python train.py --n_layer=14 --d_model=576 --n_head=6 --n_kv_head=6 --head_dim=96 --d_mlp=2304 --vocab_size=16384 --activation="tanh_gelu" --norm="layernorm" --norm_place="pre" --norm_eps=1e-06 --positions="learned" --qk_norm=false --attn_scale=0.102 --bias="all" --tie_embeddings=true --parallel_block=false --init="uniform" --init_std_qkv=0.0212 --init_std_o=0.0 --init_std_up=0.0212 --init_std_down=0.0 --optimizer="muon_variant" --lr=0.00629 --lr_mult_o=2.0 --beta1=0.93 --lr_head=0.00525 --grad_clip=1.0 --warmup_steps=200 --schedule="wsd" --decay_fraction=0.758 --decay_shape="linear" --final_lr_fraction=0.0 --batch_tokens=65536 --seq_len=1024 --doc_mask=true --train_tokens=623300000 --steps=9511 --dataset="wikipedia_en"
Each number is 500 + 25 x the weight over its row's rms, rounded and kept within 0 to 999. Layers, rows and columns count from 0. Numbers have three digits each. The size before them is the row's rms in percent of the matrix's.

# layer 11 MLP up, 2304x576, rms 0.0877, rows 1384-1479, columns 432-503
100:498499465517481503492498484473506494479479460493484499533544519495507511490458492500527477529495498523526443509496465482511481484512491511467466538505486507527507536475494490494508528489490511519491494536519509520534
104:509505460506482519479503499495478523477476470541495497519505526504507499522486458507497463517503509512509536484527495552523514509521496508485490520492459490496498480510512509512485533478481502511505496540455487509455
103:544462523505497502470494535464507503501549535527494519440508477459498500481496485491483481492429485519516481472549549515473475506507500495482493545477517506513499509505486500514482518488488521532457501460538522551508
099:537496517533518516508513473499496504563531507476423521504553477502494478467477515488499522515528516494514483492486506448525479466496473485471477505500514520489474521542490490481482516495537494513533463456507501556461
097:522506512460505522505501490519442488545543494480495501490468487497491458535487476479530496491503455515506490524500516537466533531463492500481498522479533538503494460477494528510446483468492570499499515487521514542472
101:523522505481483497433517539532511515473539539506564477481492537533494481498485481528511473506481487490487527498519516490513510554508538548480490529495474522471472543502520482454515469504515480491490523518538480506498
095:510492491531462489485498499476480505503524506489534543488510481515522512490488514512477502496532525496515495457521481454526495519458489460471507496512503495482484483490518504575502477494464523486542480459484499475514
102:509454479482477520513492512495505491481519478497574542500536554491506525451529519517501495482483499503519534507529520469519494529465503496518486507501478481491503520496520510489507497505494492541526509518479542565517
094:474522473564509490501516484499518547468519515542546511505527533439519527444461440443486461509547489509513491536491531559543463503520481473520500497566524499474501541520494512450479489515504516508491533529487469496505
098:497495457473558499488520479511460512504445476479492528499492523463550519460508479527508476540518526551490491515464486528502504516501497519481512488490495475500504506478508518545525506509489498554467503453488517471527
103:509484488528483509509507493510490459460497518448547533499458477515487497566470491513453533471479475528512500454533452537552468532542486487492504506484518544495425452456477483516471497474559542452511482462450508485531
101:492507486498530467509568487510514528483471516424546496485515505478522498503557496517466488493518478499542495552529470511478534546498502478522501499468484505496464504500514508496535522507475510521520492474484536506495
096:480491486521522528504472458519501524492487490520498491503472519507536481499529488483520494514506507521526496512496566548501513525486547480517463543495499529505523537462574468536510452501556517462515476470526509498525
099:482523534507455491490461523498498513488487483450507518500518531480514513503522507510559474511514561494510496543469514491470506510530508507506505537478490516487470470475519497437475497525475467510525518487502508487524
105:463518503510522475498511494496474478531513520506490534455469533508449500492494473542495513452469513485492494481512448493542505506492450493460500440504482527487486477553460538506453487450465502535518468468495464506484
104:469529543502489528542523479539485477533472509510487531512529506516480497491491455522505481492512485469477520497538473497515525523524500517510495496455506544488503510511487504477516474514492482518517464465534472501509
097:515510464507547466458501509503473499488499484497511499530481499474528491466486472470460449511541541508501502504514530501507469499487478481534482462513504463483543498483477488486523483502494472493499534476490478463480
104:536539489489478511506501498481495520490512484525474466505549518538483501490495524517518496469505489541518487510478499490506527507495500510504508470498462485448485494511561494519493506521498508474470541539507505530515
098:514528517463487513467526497469521525483478505434499550526489510503497484508452540492492489516528464477504474499544516518511492497455488516549501476539522525494471493526468489493469484487467490493489483494548513515512
097:497470432475476446534532489510532500449504507504480517477504499528474557489466487471504493489521482536493475498492518510494499543496558513486482569535476518490479462525502495491554542495493511501510485501536528482496
105:524504513513501496465494507519510561482519545518497546486497479487504505525510461488482454522469514477494467520488517482482488518487453525476554558462496543456501457516504510498512497493528494515487573474521472503530
100:477446515488492507521530539532507507531506507524536474491549490492495506498520519505475484420467457527530490519490480506520550489465463499470543444483468454491535511468512490467490508487484546516525452442493486514526
100:523498500479487411512461516503507488516482477452512493524534534509518461460503474485500489477499506501489491486494523508508492537517501508496499556530514539527497519498557523547551488503510486450485518480464456492498
100:461435463487498529442453508443528469487515492516508516472456494471486482493458484531528522486499519532503499452462528500479502458499475565478511479495476538504546422495521508489527514457485538540506461542531519496521
097:507531488503506491489525475505430506472498516551483518469468459558514505473540505483475489514519494455503502534508470486446518525489500531487468500498486488452493474476507512490530519468487502519492472514499446495540
097:504535531499500483519474492556527519518511523517497474503517506501512488492446480498505523481485494501488519477482514503504513475488500494462532470498475474415509495494482460500486504465478497509464512497499525513461
097:455488525537496480476516508488493497502499504466489533519469467526503478523486493518504511519504483521484479516535480493470474487543466484511577490482523499503501490519540475490469468510493479478487496499496456478490
106:531476533455517515491456506525487495444533516469513503478521526489466462515537492474501498512497477523535518506517462487492473509486529498511473493522516475512527452483481512508482457517513544508565476505499507487520
100:490472485535492486508493476503480507512483509505524475477523502526527499524460537510539516486536488468526486491483552457493480511507490513512527477492486457468539509501483443517471463519451513531481524518480479515516
094:528504489501546486491495472451483504430471443504494550465495465501495524485515490493483503494482506480512506479493493500518516508510529532457489551502456524510507507493503441506505474466536467512429474495490463516505
106:504513512466495538443482543531464508472518474514466477468503486557497525490471504498460511495488501516488497531508503493502484502459514505507523501509479491526513514497562522537517492481547554496520529495479515491474
106:512481526490522486462514496518431518503458500514529510479479526527493503475518463463510506495487487469437525497499445489518484527471490507503485487494515502513503522511499519492474491518490470485490482518525522470478
107:463450479534491479491530502432514493514543517529462522565508509504496480491507499466475491504483485504480495510481510505462497490510477510520508523516492492512495527460493509504492468507511533509504468540503475512493
103:544525479512507527496517550510492488498493499477457527519500518449470485438506493497491457499517514506503478472512520544497495477536500496494458453524469516496490492529501511498502508518464516497477501506482504514451
102:507492496491553510500472503502494507480533482486493527507491476523475505460503492528490507524488489568513511447522484526508488516476488452554452496480497549491512547453541546481516466515488530466488489505526500496512
101:478551506522515530507464456501480462434581475549497525525545517538455463538545435461465503495481528484472522475512516490509511561499518505483526482551447518474465473524521549465525486484448491469539551499528495501512
102:535462525548532461505483511506463508475482514483514480520456513510475569513484524477491522508450489518493466542526537503451478506547478448450479472515483490469574460535503473449520484466502528455499471511456483504485
101:514504485511499526489454485478473506469504481509520479466475511537534538507502516519506454512488506513544471510488462511505518532479502471508465444562509517501521484476540518508525485554556496522468451510510505488499
101:533487480490502494491529479507503477542496487509500500500494558508512500498496555480493512489543529501522533551488469484513489503494486452518550487494481529500508462511490502501490496496521526486529502471554466488459
105:457495488501455545487499507506502481544525517519516516490493496517481463447486536554483529498501516507502495485523490536542502500503487492470514488514490513437494482504515540499503507466493502562469509552518507543473
100:490514524485488492526512504474480494508496539496512555493466508495489463511479492471448475493515501475497480510532531496481507479540564500507501507525536478486415490509501518452518463507482536517506478490492473470539
097:480465472459492476538539497475479463508521494475536520518522539488490485536540488455482491499498474509524477518545477545496509485534515523475525469514512470510483492479527511498548546483489476535503506486521473490473
097:495514523496505541481515516511503468492467472542512536494535508503526490490526497495539444521491491478521540516510464506453497489501472522500488499485518498532559527482529495491505512489494486499522484491522489483494
091:468464495481526472534488501487509498495470526505547515523439475508552492493499533480452512490510476465524480521550519539514550503461517516511478515522508483513475532519530522534514491526470455501509491501483457503482
098:497529536516465511461495466507499492455510466500491555503481472452472500491493487441496515530504513525518448488498476467494496489491512527472490512502526500456454519529471466516490499459475506476533453479492576538510
096:498509461529520536522448509526521548529505478557477520512534541503517518517493507508485485500524515509465527510502511459537485510519453467475479422530425489501515505492512489498517456489544518507545494550487524564491
102:490517472497487469490473478529499458509520554478475470461534506550516469514465491497501548526503516489511470495510465478506487483478508518509540511490517537482523504474484522537485485527504531482538508465482478495471
098:486480495526505562485479489530501469511505486500525520503509490499529513488484467495521486502492497535480498493484496481515506515496513538502480530524539506510468528521475488512474469472525497503527495490495485451465
100:498478519511523490491483470524499482548471515524504536475496506515487475474499509488523494503460492512501503516472454497514500537497523492480489485484537521471504497517459522475544512476522553486528522443520524537500
099:504469508478467503471526477501560514471475471472563499478483532499505492477520497482532467503435545490506512487550494508472517474458469462465479498486504496507490537476535492531505480535482511529520499497483478532512
101:510520463494512455521512523480468488506481477519519481485557458501526488521518482551542457497513526546525465526500514490540495545502522498488480477511513503488490535542484495496498489501510543472512486495502495508497
100:524519526521513510492546460487510529498476471485512482513442489504511481504522503474523508464483491506447510534537484469517462525490522498542479527491514515517474485480478468486494491462475490503510490491525518464493
099:520487501526522471527535543542478521441474502487499576528512521466508523525483489504490492486507470499478468465533486455488527450472558509534498463512526474493532479541515515485511495506492493483516494534473478507492
102:484496517513510502541490467476496493500524526533511466497509454495543495495460549500516510494508539556480461465504473496469496495491521453504528513503510527468519486456485466506494512519477528510502488493512482522458
097:494494473454563506495527488491535484518500570475496503527546462483535460504484520522497479512486509510516470526503522510482494505495539481477498442496512525545497492480509498473474549465494489458495547524522484490483
104:478486492480496529480479511549406548494511522484510492491454555503476516474520481504481529511504525510487502519490508515462523499503534520491505473515456527498516475480518490496474508468498488480477502487518525485457
095:478527511501536517520524527499482489507514486489493531487465459504494473495495493523513497498481531516493497528505509492495547495490456515510515491508489486484504501563578565450484515516482530461504499475509490520521
103:482450484496472491532477535471527525513544487493499514489506507528564521458553502505495518472467516485496481501487503520509494509465510531492517509481484526488539490509481484487494516502472489485508476484433465531551
104:516500517508453452481446506514492467450486497542501436478483506524509520513513455516505496525523533502500459504477513462487493517464484482517526521453470509517490489522493491496520503518508533492500530495540512480513
095:487454538473561519549493513522498522522522505517504500489475523500511529436538504552474501472548519503467505542539544475486512510489492536491484423489486465513495511469526481537508506525510488479521497462558492519515
096:480511513516536507482534491514495545486509468476479525513475508458519508493508501505523511516505475495559430483545493488486488484536456507510492436502543535479470515512505487525470450459493470559464483492483504483494
101:519466534482504455469522496507512487480468525522513481524522541487489503473516491532474512486486488514513478499535543516484520499504506458538473451510505485547461507524469492478496527517498520568515518524442461487510
100:475528498484540485488478496486537490529462505498505490526507523468487498518488507502501546491526504507419521526464437525489456515479445501509481534507534465529502507553510496488510508470453488469422525481501430504483
101:499543510492554484485505510513462499502523522519470504493503460494535494502515489507468513495463502505533485460471461479505505505454503498461507513478539493511569511484519479502465511475492522530465511519477530491429
098:462498456518522482447527512484509487470467445529557497508483554528484493460489502493537553496522487495484470524471538504510473465501473459504526473530478519515514518532498534489535514483536554508485492503514487522525
101:510498475465486546539502486515532477530489468496503499487459486514502467436473473498504459517508513457497486517444536456531468503488501513477471485478519501544520503512491517448510516498554489535522537494499517505508
101:478555467539463532515503453552511492517513473501492516469521517512502497450475511508459497505486501493522476495489549485524562519469505474495479494481496573494507510546483519507485467500469510472512493499497539483512
104:463485469477490502500485513507504524482501500479525527526446474525478501472514473507512447456512481534490520485471510512555514495451513484489507499498514497491523446558520509489523519511541543523477521487461507494487
101:505484487522491492515469516544559475462512508472524537495501506530516488480526530490519506469515466469476484483454466465551524484496489512509490481471549501535516557513504477573501490512506494527520520475540472489554
096:529489453546467464502513502498503523469539481517500503522547500519494471480501520464533526520475495512505522485525462499508504499459502463499507508496471524542506464484486472508510527508527502488546504513493504522505
098:503547485484517514479521516499489515488547505494508498553500486490541500502498501520506470469525460477506488507526484555504514488449475538486534520472461524476487544505469520513545531490493526474526484493480497530499
094:493471503531475506517573498508493509470487495525481501517527552483480486482535505508517483515467504498547505546517468493530506504487499502505491505539514492505469506498517500515471521506475520465515453568496493498518
098:509511504519484517525489514523524530533507503523531538496508470502464482526514492443496532507562480551494519552506483472530541534500448483492494426508510504496474532467446508500531537497541534552529489502535514525497
099:453499524474492511503506566475514540524503492494510514496529469532471489518534555496491484519501521501501513500531455493481504498488495480517470490466519477503443484526488500498484471516505490522509537497461498506545
096:476445501514520478481545492508484441519544458497481510455489520494535501496497509530493494499535488501530471497494499451512505505507449503483547510507534500523557513521492492497528462492498476491512509545517497511463
105:498511533479512498451529514486491520516496499435465525453487497523485491460496522468518498492497527498489470497491506486474505542505488505496494504464525513502517527465492548456490506485460498473449485529511509538520
101:484493471524489459480478533526544477468462473474542533462482500439482505483491546513447505494486498540527511480450493547452481552461534464482496476488534481478528447470484489503437507475486524429526534454498471526514
098:491498484516520465468479508505519510477461469547475528529471464525504511456537474468476504470466531528469526485497493467506487520482514517469521480513493507504502483487503503489502495507502479499515509490525480499517
100:441478458504541509479517502505478441490506502472517496530536513464511549493478490561477541472490501520562481550503544491492501501481516470476535515489484459492537502482511483501498499502519559516560495511505458491453
105:530493538505492461542522498519498546506523554504468508504531494497480500474468509478501490480492513537535515494503472501517517514547543492534522508520490540495464538483501485528499465514454533558504461504506458522484
104:505480480535504488496490492516470478487519503485536456438500566482487491511505504498476521511465554497484456510495503501544532479484462473489478503486491469470492504497487476493481507531519483509480522525503497514532
097:516478547533468516480492492504510497486512486535498483501512526483505481498491490469515527503524497509523514481530510500470483524521503506443497482507509496475500566490498511500500492492508526517513467536508523476486
094:505475512508489491493481534492479489462475498466506540513502516546468480498485560506509506475451509525505441476487477480501483471496494523494479474561519451514530522484507516506499498483477529516476462499473504475487
092:474494539483508486509501533505478513508456483454504545499473468515485517513491471501500485494503484554461542496470513509445505522515514529456537480525502532494493527532479516521495502549494529467488438525489497485494
099:556499491519491484491500536496518456482528528511493488539501515489498513504503496479520489472481515493556504513495484492484485497503522460443469534495505505479483466470514498552520549507480510473480531518489482482497
096:502492515436492493515524489496528462506469478510499491495530495516521481485518461523549473493467471507519509513449494498481512481488509519494532475535490491493474525511553509450529491480484510540509528514503490526475
096:483519497533510444510529501542552531523536504480452496502503486515524490540490416496513518513457531517539462531524520527524529480443484460499486529495545483505449491445504501507509489476512532512507515490508518501515
100:515478458499510482501517475517471470524517500493481504541492516533502501483487485466504489482487499502481480510480518485508500495477469468466470543519501511529501526473485496521575460473512475478484477459541448459482
094:557477519517528493474506462507500473492481481505476490502510483481517506468491456522520507478523501485515515513482524495479510556489498492536488491521498485501503503466517516500518477517518471477477533485493502511536
101:528506488503505501516516455524521486539484471502479470488452485485503484498477498462482453520503542495486481548476483523483496485484509512502497476481521481504502493486513498528492499530506501521547546479490496529511
099:509504519542486489509506487527503498498514458515487501518492523477547521435490494483498465513526476509518455543555467501488497509496524462504505475481514508515492460490491469534517502515511486526474448483473494537484
101:568495494524480527519535495480480470451507506521500521497495517497517465498506525539491485518454511522493489507453485551465512490494502473514507459500503504472499539471522533512485468508549512479482494498505475525508
095:522542465463484486500456469500478527515482470532493499500530525485455486518511494523499497503515510503464434481491520521522522476461516474487492475476476526501514530517491484543465467474474558484541506506511487508469
102:504529486515483478490482525514455504490491504472495544472525478470468485474493511527509527517521427527542498493483471500472484482510506465529466505509522516508502488482459488434513495475508472506521454507506486484503
100:506520492535521545501514527472475532485488514488494513494529517495524502542535503490490510497560475527516468489518529514477530510478477530472504475475504489533522509532512488475476494505501507521497494493474541495480
103:517478484537461471489443442509519508518501475489490498469504534529514494495463476524497466526507504447483500487495506470504515498512550502516501529468476533522494476493470478517482460475479515485534488515468472463516
# layer 11 MLP down (transposed), 2304x576, rms 0.0467, rows 1384-1479, columns 432-503
095:477540482475517520495492464481513466486513553482538475503480508479524543486520474457495512551500495506507481527466566517459489495457501524510474493475495479464502536478484486503511508513522525501450485463520510511506
097:483499529464525507492481460505517518511523496481478474482507514481511485527549499451517506462515514488506510554540495507482511499487491516472485529451477502525485464480506507488527520461522517479512509457539505507520
103:490466487527557477536421545518482495494505473511509462482525486480490506470495486473502524510551479456487497541509490467463463503494576519505500465474446531560483510501469487480529480470453512504485518504462460528472
095:508515541517482529522529501492472477452575495537460512485531512487484527502506536494515481488546491502501530503521503531510508512509506497525528471465456475510488487442469493516499520525493454563519472481498494506532
105:508520490516550504522489459523519523464507472492515471461494491490505512491487482484575523539534484486529525495488494475486490515478474549472487473474463501453490466526459480517502415497493457517547447542465503467516
100:499504470535509510500470477501503539470493450531495482554513491485520527472509473537532503477527488516557479482495518487517495463447482503562460462471527485558503464484518537481507523533481505480459532481473498456453
093:504497451457476490439531487498479458476489549482468502510490487496452468429510486484495534492505489539483510528488508505528490463481498525502534536484491545458484461518496450491516542504505465496484487520496498460489
092:487490459516491513451462497513470568526521503480459502491508493536462460483475548533498460497494545501513535517458465467514496472514527516538513522458497508500544485522488506517500490500502497512532488500506514546498
097:474520500458522514471518490491485499457465472488536508465477531486539482557522547515490474467475514464471484473431529492505492525516535519542455519459504477465505516479505504506476498526507450496502429528533496505521
104:504504472560452501514471507525475432511488518493505526507506476519489454508485481512499511526443474559487483476528470508525499542474517479509519511524493520499481479516497495485535495465518507489534514529487485511500
109:499493506483498465478464505545492481508510502497490506522482484467551568519509465475526511518488521476518471504519527506517450497549502517463460491515491533518483495524489480485473511494489502501448496483528495468502
094:527498472462480505478459521465496506499520478480465505488484449520475505517545491563491513478514525520438454499498528533493517459504501514462525504494528477461498509534510514523492490473508501480479500476524503509509
093:502468493505476497493470502501480458476480519515515521538460494562474528503529524498477497431502524438477466491451532484495492525506504524496521479479516537478537496521505476523510506506444509522446560511521503556503
097:480523514497474510526470531530540496508486522509490505492489536437505547523508526489475511475523505490538494519502484498467538473498454510456509528484487550489483481528507527525515491487547529489495497503509488482483
102:493488511485480496480504499530507509500498509457524492488471466533493491502480475494505474481458531496486476472522466484478486546501488508517517532458484478518528467517488448485505531510510494507494461480494532480485
099:487534517512474501537507487494499531514508512480552500475499507505468482542471519516527534494503488524506509521540500483501511532501530465486455527530525485466495515509464469489500482493467485481502525560493464498469
099:502513508493485485437472518484498498515517531479520473495477542488537541495522486525512471511458536497476479540473482476469520491544487509467485509525502516488526481490493477494476496564467491482482487550457510532529
105:472518475503489498533496480507500494470513496502556508516493510507511447491540529519508474490496523531537486507479491508477504500501518456496514459465538485468521509506491518516496477475495461500486480471507475484469
094:485525473499488537502492536516507461499478473484502474525502460488545498513519473499523477490492513465492472495511500429511519497506520508498489524497441511448471484539491506482522511533509467467473470512527468503539
096:493470509518469505574476514477475483511456478470530510545502455515509517455483514514517450525488522471469462472516514488485475467465531480523528469520489502462524493481444519453507501492474438537524494502459497494537
109:477498511474498499469505511487513483512514486564487488526497528530510515442501457537484509495529489487456468542487475501533497494530496493511501513522450484541521516513478484487508447502488449498489501475497497517503
096:464501489473469509523498501492512492502526531472507486495515487487496487523516529504511492518479480523474521483503498500506500514524510524485536473488478527521492547483572469512557496516513479500552492497481460517474
092:492510489472535490459491483506491443494485496452504453476500492469520495464494472518491482536507491471492490492510492505482553463511498503510495514521498526521457458511458490489485498495480539487496481515525522496509
097:514521454469490488484561505512452485507475558510480484514539492470484496484493496522504485517503489511488500440502542483519499472519510508488493485539540533510479474500480496479473511514517513493461456479494504522489
094:463483551484500504522513499465462502489525534474510495522497512511504459486540472508512479507498496495510502494515489488464474531488535495493514493518480539503528549484482476500451499512538507473466466540529483467490
096:527508531466505529493500472490532516471501514522501537483487488500505464504537495478466473475543508466505497495503485442512482498484516484510521526528507521517470510512523494438530495548523517519498487468524502526508
101:497524506469479522502559481481501507488504452511491494468517521459473504546491539504496566466524490475479496460514508491482578550462517461480439494512476504491488473494467496506532502528544535517466524498522534489527
107:452549454527505515537481486498478527508470523487489479473539490508515511489482560515430506497529486525487497529499488481459491506515504520492486498520444506481494495552521512516538471458508502506451511494437480521460
099:545486467553486551482487556489491474515514520532525494525493464531510482473534525465508508517500485506475509495465532546514508485501499488440528509456471533452540448507504526502519542514534498517509465490455549511503
091:491502497556473526507495520545500488514508545497526491508461491504493453488482506502483515485517460540463497454526537517518469521481503456540490504513503434487485490603494532491503479454466509434515498519500506483498
103:532506505489502519471512498515495484570478464520494516537467496479529510516519455508466439521459497520514498502469491493541535481471506514482465489476525524508503523505466487496511510511530482496516491482535512491494
108:482531529457479534493491497514488497536469512483503458504463500522502504477479509467474478498513535545520485533456492488528509498510502449507499472485517499505522531506526472478492484533496488450484495486466489455502
100:494489516463533461506499503510497522449491490468513485461433489470547499480482458467477477513504447493518486450503520493482533526528497518510487511492474514529477484512488511518501507496481496491560509478499426476479
098:464495495500509523468480493518536502504522522493502467476493483430500508515497483496521502497497466486487490551522476549502495521453521498477519533525469509519485481506529505507497498462455468497487516514472536531526
099:485496475460480525529501496510496483552478511513459517522522524475528491478488479454452553533515500493461510495454505516500502455492462482476524490526486498494511482523527473499471482502503501531490518513540529498496
112:502474508501492477542481497456512512520478506521521512484486481566458486501554505471511548480469466484467506501486492516513469494465510515513507508522480472531492480500548499422527512538499495498508473489528576480507
100:544515538515493523505501496492481473486461478506502516498504498541498545491477513461517487483522490518457494486522470465518525473493525489463495498511484485455513486521481543483432499472510509473505542516482471453466
105:505518480469480500510503499521479470492524499506527463521523467523481515514504459464527478541518509519537555494439440489504478541471467489524488503478482422473502471523486489484474487463479529532471532490528539469491
096:523495519490494497467507503505496501478532510524506475514472504479538512493504481455476498513484537507479473499531462461512472515541497493490499491506473557520465511514471498513472494501519503553531514510486494518531
106:526482500539552490486506508511497498485508493527528491504511539471481491475493497506561484486456500538527540482520537477509496502462484491507460495506496516516524501480509502492508487501481508523455506516528515484497
102:496494529528495491505498546492501510529488475520506552512470433493503520489488457500513457522473505496539521510490515474545516464511503547492502459475548502509536475528452487500498491514490509483466527514485511477502
101:482504483455499493487509523510467459452532482522497559565496511511497503495479494527486543543475468498527519512497479483512493514505455505488483493467461487489507481501496538556500533477467500497507493512514481472476
100:485473502494472484480493504507471488509536509486502503500504467514471493506480468504496506553497507490490524533494508488484482503510516468563528502494531463554547496470485507516494503537474506510468453513492538503478
094:493501501510510469562516481485532478553516496516495449466505473494495501540505489471496503474471496486508551469460529534488436548545502504511516515495455485453507497482507510492453486487477493518522516476532490525476
095:490496481489549484482474527503487523513488498481508476487536514532463445490522532494462481495520516495474519494527510514513570479478512480524483500495502523493503526502549488502464492508545465515455492477472477496529
097:507466526478527513503532501529492521493498484477496504494452496504515540471543487490488521479488444463505517503520522463497503501496534501513515490487493478486502472475500528477480484541474503485499478515505493520529
099:488493461475511502500537492523499512469461516525478506466522477532495517452543531502474498475483494490482487491480490463553483511506470502559499496485552487484491514503475529503494523503475518521555502481489478501503
094:484480529490470466488512499464500466483454476490505535486491494515526551498467477518504511520555513485492474511516544472527494512472516521471546460448531499506514497515514510488497492526463476471510479460486519504491
103:469510475510498503487522489472485491504472502514468523511484491454512517477479520521538537511454493516513468486537517470538505494531488474539532495529464501513542507456482531480510507487530550483517466489492494485494
099:464492511512516492513547531512551494514465498492478503486518472509516532481468493485462504450543527557463481536466508483500540504498484489519477454515521514497530510497459529483477483471515487503499474450537506505506
095:507457490528505562515477546520495475489510527450517535504475488491440505481510512466500463476470462502461498511486514478499479486525488494502475500482524498469516503499508508477488478488501490533554554512531525483464
097:491507520483476505438503508513447530452492514514510502508472482479496514509516526513484536483520538495504494508520500481473497528440519544499496532541533478472478517491523508481475504460548501528515497484460484493480
101:532508478490525535497501458473511471469476485529491464486493506496551498517539509497505471543526474511539496460487499530483530511479495500456491539524502520480503499512457494536507546476508499560494487530498489520544
098:514503544499503500549573499532508490516451479504502482501519486475523473492507447457504527479525503455518524540484541502507466539521508521525499502501478486488497515509529492476483525497528504458513516496502528516494
094:528509477502504522474514501500488507473541445564481499532507486524518517446463524509478481502492520455498477485488504508518506488521521478514501512489472492467508516470508512485507485503467537548533502507502530496490
096:513482549487511465516488541519446508517565527496440481463469531476489471520494489474469515508479534498528520503498541509528529462531527469518510497499504477519495532506534469506472518525490507512519498508506476492488
101:518458498501492532512505491489504507510467519465490514493458534479559517510530495497532508502500477461534498477483464482476493514500537510504457487504528519515497538455553493563517536512535483520470508461463558455514
093:514454448507509493506578466498476513522533465492542494512505520459511513436472485486478489512519508507506500526514508478467473504524515507460479546506521450507462509492480476528471464526494538520532510516538520487472
109:540494488512480528472526531495534483534487495508514508517485495534513512453535509491514483499522490484492606446485494505528568475463524511495506534515511534511500527487485465510506533535507528497519523504508523498470
099:519503461482517476559477484461511493468479499488553527520498537509504501482495531489500552523521508525525473510522497517494512484511527510470468507479492515505541548520494515510529520494474515500490472492488471533503
100:543506507534505483538474496488513552539528482510478491490484486530535515508483518528490492500501473514520530531449490498515465502506485512529464485495509436466487488499477515515468517494475502500476523474511527537497
101:512515528566552511519449514482483490514511465475546508529515474505452547542498491519533481507532460492499506492449530514471509515525524527484460469498495524510515498500493483505482477459475501492502538512484513469451
097:489498489465471496523488548517502470478489483451482534480533492523528502462492498487485504527482487489482529541508491511533468497547459486524477466501530514471495499530512456492499507459507529477504564480504501521475
094:494503521493531550541511496519489546532500508507498486490503510493451541501517517545498569500504466485506525528501484494504439523515491481521501523443501514514510486491518447469538495505494442510530543513497512468512
097:531518530482489497494534488440510525468496516542506533494511470505500509511511502488465516503485484492515522543496545502475486525506519497485518530477469512502532531475501524480504480499478506477537465454482541519484
102:478506470508515475498529511504508490483478475488487520500520514506515483458458455501544519482527476518493531553461498540469478538471542485528472504484495505497500482439509512509508490564479570516525481550514544468513
097:537499533431476532521553484504474517536513468495508522520534540497473507475457470506498502515485515500502531486463463517531488482506481505531519538512509512464506509509473519528476464541463486430475465523551490450491
101:506506478512528526518530496515495522513501489504521514478500471482493510518540506489510511489447468498482495466507542522501461499496498494517536524567513495463506512487491492515506529547490485498443452480499501508521
096:482543506554489512514481490501517493487439454497463478527517477516492514494462478500519534474478501508522553462492546537505436509490521522507427475510521496471522518520469460513536501478484488514463492510489461515518
090:469477555504537510472550484511494530483478500491484509479507509496501523466488508528478503487500519520501498529504487509499495515503541528479503479526516462464530507460503517484476495478492537487510485503524503543479
101:509513523497517531520463491477503537500484493490476524523479531518469483499519488488483485487521461530491547536480485477564575488544480477520493538510475493510512468492505501526490518441487507489511513558498525503447
090:467563482487548426487482491495503480507513503550492531495494448477497453511480468580470498479520492519526523506506549458529500537556510497494506519500476448510523494525504493515565503455496487507548511479512500496494
090:459526546479498494498546509507489484512479484492467464510506527485542515462470488499502505479493528493484509456537497498449506474462528519472515540485542445502511515514509463528492488527512548498515511510489500473474
103:510504473523526512500494525478497464497483491514488496538474481515490499485492488492490472514489508521478545495480483528455481480493504496488521453494505481537506522468525479491458507483513517490515432555500509494524
093:496514506484464497476527493487471504468491497471429496446472481541514516490503513489513480464531558484482524521524480502533531499428568524514499509481515479533511524539506495493475510512484498548443521474488493486494
101:482498537493512484479499503503517530513498455479546503530487484508491510487491498509529501476495523495464480460539485538527517486485531533481520463496531524474536533485562495481491457470469536467478481489500519511539
095:503456532532473516492489492521454493478553510485481490514485507545497453502469476519550521466495478472487495474536465481515531491486520508452463503525508523499507491502525491464545504476476479536515487551449461539523
105:540514513514515469510523524531478482495510522497498518445520488507522492501434534489486480557508517501477469472520511465517490469482513517518521477484506463516527516497481509513460523498506453525500470484509504480505
102:515523429513474490533482481515504499479484515515519532488507492477495490515532513475488480439523519456494467481551479502499514453538504481492533528478564496477507515514489441468474481531524528486502506531496504480516
102:486528520492479519458525502488460501516505455476443533512530488528489477467492501491548470516470518510505487523467496527478501514524486532503473504535534470474470477491497511524534487543487515465480516473518466492512
105:543528469545520489521498473538455500523525485496506530440520530508499487513493491505492508479487523514527512534456518495508493509488503559485484544480441489469474518483509515481512474538543505521516523509485453502494
096:523519484517546491468489512474534475481530542524507498471494529528543539438522472435511502500508517476493506498476479540464516559506513537527492484474489452526569543469481479515510540510505511508466506528503480494495
092:522532508514499526492493455504501493466494506514459515493471490491508499510510499560506502500510469515522490500526512551501489544504502486521535490456473575491474518532484507503527505523473514505524528483503540479487
090:486515486453534509543499510536534430521523538509516467538528545466485513498484525541509480534515524459508467456517494515478519468503464527506520525532501464508491471549531480469492505480504481482540537480519496499485
094:490485503528491515511479559467428508481514493462501485509472513498482479454533487512483512505496511460479430491469516544501483486477507535534521470474477473532505505505533535511446501473493533505525466504517532522535
094:543537529481553495503487442474550524499497528513505458471509557497506517473470516539492502554533529507482459512497547519481501533519537512485501511526563496536482513555496515488466476519501509509513491497509470513504
097:477512446556465527560543484473541458509511455513476533517543473497521525529545556494484523538530539524544456475485486470524518513522501482473476487491549568481544511513490479557461488458475478499487505501454502473527
110:529478499518475494508522534543508507504534508507492501448561520455484479491473521502456473474533482499493479476478514493504512488520528499457505490486456484513542527497531490475500457531510526486466453533461479503507
103:490475473515507513522486537515490480536498487447517526469497514563528502525517506498530491520521497476467500489525494512482524506492493510480515498474503515488489528519516506480486516476456495549467498494513478490496
101:479451480507471444459481528476514527528511508520476537507458520486513482486484475528436490506500476502482539499488488477494501486488500491507544489494478534506478510454483482513495472453490462519509512520482530450497
101:525498475481507530453472533461519491501510529508527489465491497497557471519514476498460474507478481517487498527466511529547515496467476494476523469446496511529521468533514505503528513495488483538534492485486483513502
097:494498534497505491494503518494484494524481463437542488470495494479485507517508501494491535514451482508520541499506509527497471495479477510491463464474480522494474502531487475498564512475532496487474517501422492507525
098:499483512535488522475505524538523471466489517514529504503490518539472514458529533490495536533518483500515555476507479501503504515496494501500493509501465492478482496474473494559481511486451509506448497473478519482523
098:510519541527482465519491471532493534483473476495490500495485514489502500505492515483525459501493492476524498499532508530516490487480500500492505519497465471480530506489528457475503536513518488510508496498461471549491
098:503497452507479452514490464489493491486528523519528473499462491502514529492463512511485504500515502534552522550521482472489498524472501491505490520512495487513505518498461443500478460503481497539541473479488511526495
099:526507480510478458557505503481495501502522475490483511555422521497513492491548557528563485488435507478560471513475480466567498477505553521485499507477509531496495492482511495474511546479511489547498501539492554458518